Part of a small language model's weights: width 768, 7752 steps.
Each number is 500 + 40 x the weight over the matrix's rms, rounded and kept within 0 to 999. Layers, rows and columns count from 0. Numbers have three digits each.

# layer 6 MLP down (transposed), 3072x768, rms 0.0263, rows 1658-1674, columns 0-127
517510487463526545506509445520595525493450472497525561504439395447475460529468528496539467487503534441463530522463523540472491464534578526494457443512521437448444551508522531539477552491499483529478490512489525519480455455539458506515508516464490464458596413457529532532533501445509494488482466493551535485512521512545483422585490538488461487517500444489484496511539515526474613527484
431466482473480507475487560520466484506530498429478499485509478429542463479558502418435494487504466482502470419471541568449550449514471508538467542515487436477460484447446536542463556484508506479465517476519400559465550469511518538511525540536456464491579472468497486503602415579565494587526500489518479548470570487523560525485537517493496505538486530520554518525523490503534491553513
451460431475567532544523503528575475491437495506436485456532551461473390482444446540459473474549577502463500421552516502480543546460541535475509554477480530509556505494510464443459468517476547470494438513519551478566504538555442566516559536507545508508531505379532406525510503474517494527538497543479549465510453516486569561506517557556525557560491498525488480476443449477490542472459
521512492466533491508534487522524520517493517482536443607540499509479502473501452407533529564515465482474487562464458493517481501464465501509561512456506414569499509442478512473497421441488469487526548504480489528494433485445517434479463474508510492484443486464552435483479435527468475513471524481547516558543503498496470567503492441485452489522442438503518435428532528555574539536505
471415574491450484507458501510570423502535532498463441479430568499510497523432518465533475502497474482479482558516519492487468526473452448505510542481515489444518546535540563469446513547540484465439438465461510554500435487476468529526517511447542545508451475477469419534463480530510485483490613508424504441514492499467463528428547536443505523471539475532456460582469519463423480462499
567480505523513444461543489513449475437557470566391481487489473458525472516495428499545496445547568446510507592443468494524551489481524521512531527468417506562494495529546462552488497527526495507503558561500499528476470446492486534492498471415527561548490545489519433482481525514439439498480514509508559494514484523404436503564457492468488438517486510517530472569520486446481461519440
527579495546555508502508521586543494512536449535499491507538483496467596466484502491490506440492472532530487502488473523514505519532564494542506529507533549467544513541480500552513481493481523508422515533560546411500444516530474478476466513506420504572433491519469533560525577527585465480533486496485498506579551472527456529456557500485440529545433555481490506445550539559526506518440
471481459431459517481496600540393591519475433540411471538590473497557447471525502591463522540519547470463535484494483518495516526500560569429537454570587521456518458538521494447486547490443479568498445486538492508485484553442479564527598430454435546446509498513434510488479465516483512518512503506420499465550497486530527521512569557635470518463504530496529442567454567501491599541470
512376482493521491561528408518497477414551524467469536571462461523555559424502529429444571509503411591459510443527524517511501504555572480480545495553463496488471469401513536473496447529552509492550493520535495444495444574527523485463481485492537503473488521426540420534550458433449523483523548486468446482453543489554545550483535518441524496489501575495545494435478434446502567515480
476493472571529527573573503525491506509521535518445476496472544450579553537490528555379463474476465477534538486539500479425405497460505446503520544504570429429476502528551481512496463538521547533573548523583524509504434563450492534416537489537531485581398431533435502534528548494490465486486485526509498537517538463506600443504518497506504495504461495487398483530514467493509493517436
502464490493487515507481526418471466570407527453498499475527520540600498503557497457465467504455470421462476440457581529468508520466459511513525488475458515524562475539551452448441510496481469512449436523430473543448462501503440532529511522530519521477555457432466477498533468497488454456495536454484555539492517529510484539488595492544469542433499481481471470546462481497557483476532
481572457565506452447574474531532527526544451524530488481440475483496557492552453460522501476513507573550527494511535536491451496501490445587521472522526558440492497466617553474529491445475534466556440508443446482527461524530453538491513466536427514423489514509502516519448571507455497454512575436559507484534542537443544470480463517485492499462537495531462464467551408466503476485554
495485496572413510470541444447480548512517501492510552459503494506531461445455578432464482515522522528503421506491520448445481495510472464518548559523558436519582478498507435495489525503478501510506522529469525483484523503455584572507481560464502513506527520497569551404486556511547435496538465460489527541457479554472504504575468527419529448526427408481498458563514530475481544463517
537534476509533528573542542511492528523505500496582521563393516525512547445484508528533563468544570455480552504583512553548493456520583565526488503507425465530559487541485494417483480523520455434527492524502447466472537559501534483443493582490500517483536512527470562528540450471499552481484483512585516411541456469539487516512522514510486452505516518439459464399540527507489494473446
431505575488479482477483518452517462518459464497529512478501511452511470467393510530485497507526546496525553485464466483573518485512445536463520478488471531457505554475491477525533516519550442429443494495514483507541532517536511512500445434543477512510549430443444453475522498478451470535468513450439424482491505493540437458463467478570507517487540455478507506448574520466485493537521
463519490462492426532516479490454495509473468489489503493524511522439571509496510480471550509522509462459537530532418487440485442509536482505516497506544529471523428374515503493443493481495503519492505520458483516514433524377460528499556536510510498466445559502480558512493485448551471413486516497520517509438494478478524448514498510477486528520519472441524445522513453550471513545475
490457475471535494503561487483515512517530483506514459518526493540454510514507508516485596477509504524496505521524517449561449494500494478526513387520477510533478474481482471542490501501481527481469571458534499518528512525508470465460404549462491530507460451621609482517537521468460520544495495570458574510539506462461499488489537524480415575487505537498516536480566493467560640593575
# layer 6 MLP gate, 3072x768, rms 0.0417, rows 1659-1675, columns 0-127
471493543426389474481496424469464490536441542493486489537477586502532478559486570567507481509490556524542501484564487480532478521483495528471398460528481455516534526481469452506396443554454538503420496509487469534545489493495520500481572503524504511496538501479465510501465449490518507563503512545451507476460518528477575451485499411485582464549479497479508466489518486471446475449567
410481474526490491521550540514513534492485596521482500445488461481491389526452595466492510549463476457527463428461523533568541521480492506516454574450503550468532393516523450467524521482460500510475545545522570541519487518560376428524512518548450497531520491484505493509521527511421554478555480495512452516496540488499541513472530520435531492493492536513447492515462504425491455456596
532447475489499500481414568500534514497516482537531440497536528536509517480510459473588538509512549503470492496446443446491451597446572532468513523418567421512480508496500545472438443466481496500528473556519455502501494518508542494485478509508548515481443466512487509477469431471540458469479503511466544497520515425577506563575530528454524526603474468525591511469499444559505526560490
491503599521544463542563513566553535483513441580502527444502502435600506508566462525476490470467507456561550467532463539559515487547482503450485501520485539552503448527536490563484452462513530509504523536542512431533383504525419460469419522501486400462558507493420489560491506484536463532465544528469491541425466513498503542464505558445441482512494553501434490540550433453481540476471
516561459531352461516554525500498527483488467539540579513456521471484593448454417436568522518445544517489512441467553508503492525531483447454455537535577536560602479493476516481454476464539494514553496494515552460557525500535494380485431538558547562527497508517483464441543494483545546487475517554529516511493475395515518484472526474438427500503523541459506538476462528463488507500483
540456405483489476522475530544426512478512534505462489423527472472510520561507508551448520479426518474519534438543439435440539524515506472500477510492520559493591499517529441452468524535448528440479473536410499530487507472485506547476506501518433445493524569504564558501518515434524530526507476504536464509548544494455485428514480514520546495569558538545544487504556486521520483455565
555468589438453521467538479461451471476467503532514490557549465498498461514467477488506474501455558471513476488497538511507476524527456480478548515491586430534578535479454494537406499467471524466492441441544478430476491487574424544475519506519484499537532494349541544519437508480498550493589490455507545499489465490544455481446505545507530565490509501501540503496542559490506443515440
484558506550499496433571473474489569462441464469535512476487462453448480504498473501504468494558478518542542458521514492482476523478490523585569524402503444493523508535535437446508489421397530541543552489526494447466510549529457463549512468508481452501521476513447522508516465562431487491542514503488510559486497476533511518494467441476501497539546469486474493527495470446531490543525
485531519492435488520533495488505516491588570499479551512450475546502530491471448527481538557524514443531538474478553516541522484491494555561497476537456521544504631467500476470492496524500514499496534564466520486487470488467535506516541478524512485471562546541546476479392462518488517467534594561457519469491516482542494481485434496488595449459578489561503523502512461567495466527515
425479524503470462497544519523490504538513502541506490498507486539449399506480486538523504532535485491508470507513448538630563525576508451463464517493529564502576469484506474511571570481506480505491579493450482470564447543592512492484528533508529515562515516439502491502503447520515557508561507433541474496570518523466467466491405497591521565485549494470514516473591472453429532537556
421529510480535450441491535574487459561546515486487564463475435497506398474535443452504527482581531469570577457489511449454545515486502462515496484467489588469536567467640503531490511429441499450482519552460490474607496491503438582491514498557442460558454541495435485419448515438471490442587435512377482482526462464483510460465506481487486463514536518484473508477609571428526503476527
514469538497522480546501513545525546519437538595489505485429456487483567542543516462507441495557511533516540488500416480495535495556524456475477495547431427469476489512484584439534462473501543480477494525541494462485469450527509492496508535472567551516508486497462457520501458479490549465486509501494493538529527485536470482451524490443504580491529517532533468521492436552487471467541
498527519434541448499511504506516527536529485511542586527531483540562535511473505459540449440499543528516484471381577562534507500579529550500503502441535485582569508530428461519512473470499401469508434463416462431505529495567528460426472513502505466482551464488554530489518600449548469520515474558521480544488512506452454487559510482500483482547471563486453544502483459503521505473503
513502424568489500467496532474495491513435551498481464470496520491457579476519533481600450427511411538488479503528501458556427526510427519463459455414523453508515541582504471462499474473465505468542455471506468550527509527499486514542510552496520525401472503495541440449496494549404541431540513495483550534530498472463544481466510433530563522437446495468481553484575498460527492454468
507496444487508540433518513558467523501538536511507477437415448548476508502480518471500469477574478534490558470459468470518463531454542476470584526557569523583555525548533470491484455493513453519449574524436480575478473463526473524463527448508435519530473514491568450570502486471449491448515445475492528516532490456564449526477496551512456430409451442557520470449488454541505503556502
480493556463467458437488430499510469509493555578482465501522478531461535492546470522517498589507514557526476443481518453462518546509503421453488526505585480516551488463537554446476495389498547472527446513508561510497545487529493470495488417565519571567461596538433434471507508505502537399497583443495471505522520498456591469467533474534502482500536530519507544470563516459426476495561
503481477539485549532488501438449490531529477448558516481459368454487460571465605503474496503489535513464503419441499546517536517493510525540470586451503479490540516495520491503462451493528499515452490526458484585511451457496432544514460488541482426483518489477462530544455435552439512576498431540517483499492526538466522497558522546505513506553511497502497493461573556494527523547476
# layer 6 MLP up, 3072x768, rms 0.0389, rows 1659-1675, columns 0-127
473517519478557498455517502516525537459489530492476549499495576436513491473493476567488516476522507499503532513525464475438484531468515496484453452472497505528507453509537533483502485459452465520526521494491468584376561505526513496498531532549502544463500488528511490541484535510552515523508521467525585517443454461513510482509420533454456542497443493494525576489516521467423483557475
511549464540453439503535548527530458507432501532508491499552535473423423490447550545526516484551510508477561539551513556478485548496526486481470558478517512489527443462568576372543426504487523502460441481491477543528474573401496480383592517473514510588478508455508516563442526566535528491445599535554519500472474513549530491521543489521586486568451466532542448529471505533464554517488
476525520440550489496518533505507454560498483498488557449506453494547455558551518529503419486474564517579476483510528593472514489525534531506509504500475546546508516559577504546469530488500507486504483496557507479508486492511468484423508489500495494493420505537492506474526562478519450502514441487475521484423502546435527446495523506511558483508582556475459514486506424493488497483554
552403495506500475501479499442479561482504549530493504504467493511560465573548435480461475519480468472516486492472479475506516486418478454488552570542511527434435557526576522447501459538498531490466468506495549493569397468464510522544511548525561459526532504488507440490549542511542566516486530476561436482516535529557584455491504480524526505522476504521426527533399493486433510449474
420460439476468522479486494610541529486490529548403557481542538511546469516495564524474522405551539528441451512440554576522495503498502460503422512538542541522500507493522463503490520510563493532527573450533501514422506534483431476456506503463511532537572498496481370493476449472491400507520463485500545433494425484496424485458463477470448497497539533492569499505508505551486503547447
378453513529456486462519488536442455497436513562555558457502519518550546566488515511497420478510505520565513500482559523413512526483572531526532504529436479407495538491520540458401572503538448502417454475479502439491516503484511461515468485508431570572482539554496534448450516494517448475459540497530513473535526501552545469459462502442424427559454582520476482473374568511447576527453
552486479446528555491479511523487530494461457497463500490462562530543555476516487472475439581478537501388526493508480548493447491568520455536510527491442571477489473538502506468480474490497580451511559525530494516566352506446464503485499495518540517532510544524482558469406501475498430573482399420507516539448529500551459528507509513503540456511502562466530469493522468530578505478526
490509495471560559520493433525592500560509506466388491420424567489498502420575473486456517481567409490471467467514467496498452474532440485431497535536496491488450393509473485457466476489579485494509589465488439496492532594390441486533529440488514505494482521485449478516468519516539520458504475419499525527452513383549523459504515502516503552460538454536502503502443465375548530483465
553494528501479465451509568435531487469500457532497470563591569501532471441526523504571498526498561500554561500464479493452464481509517488520480462506515501467475548432512492550448494506502470518457438570551474512510445509486531439536451499515506543501436499501552445540387456475450488540529477549484395557542494485479464436488561560490539462497495507483459558512508502438507476536476
485440495565490516513484495531561532479448502484553519464597522489434520498527435474522574501474512508549474496438542511497606497496491583505482465479408496463493525447545499477533504437506460516580495475488485512451479435522522522447522555493485441488539460476524510623539465448506477532558493506507540558530571544454508501513492431540511434489550468536438499501433486541519583490594
521533495506546523491502520523537543515490435491523510493501453528553435503552488465508495537518451464474549509559483436543411524568459506470518442389485499477582477509505498454490478507439547435535488519506514497458475499591503467525520501524525547509424484517511491542455514509446564552465560540563506495413545497483456508481358501483509443514456577513517552505520641548465536500483
509474515506497511454474462480528527517468453487548540461492442490537525477436536379531576434532588504514459516557476500441484467515452458497451495487564392597503491472572433537458496460484476487539442498482476471510450456469521453538466520512507427428493463546437487504455561459536536546473444469539512514517494573536478525552497489503505539446521541445446477443520419469461554549526
535483462428454454474465586502484450524500426480519530546533544549469448464524472420487529509491508523497497509507453485560511530529567518447498473492479528514440523488517533456474518498427444456437501551507551556484574512494540514505594529488549483542550515496449529526495528529476493491569436538506456483490508433442515452518448491509507547498482430521541523492473531490486566468518
541541527517502515507491519516502585494530492473560525480410521523412505529505537509450545466528466518464472540488543483478537574413491444548532544557550564475485543443535467490521496510484449544545545481423501503611536553511503492490532448467512488473587510510622520506476506458497479508467503481515454418497443520476465539595490500518578597457467477536490472500510497556434494517539
464492498545454537492543477496499508515507469524482406534462476496454466547509557470455489528463570466427508488475419446480444527494512452443485514417535508481515487527557475473410446490529520502493501495509460509484486441494483535498452504492500498491461531468495467493494476492535564498505531481490489512493481476480518497499477534537487373553507552499507502497469506507510462482501
450506494455507514516519544492561555497502555481591440497499506471479495541464521508527464486524524507481514500494497548510524434512526550500518468534487505454434513482464533500542445487423465433481454521505509440538497576493536405455462510489475515539491487538501462497471497523448493490453508474471561520479543496490524471510434507522487559498464525473508495518574512503530514479464
544516506574497490458545560476497500496517481476512474509594549514481551484517523520487455504503487502508476519474465514471477524449464410487549450500532466561511492573516477486509587513481480558503525583506450520493524528541525447463548440486465546446517430487529566470499468454571550457500472494525533504517449427471445498465517520572494476524451511550513533519479421546472489524509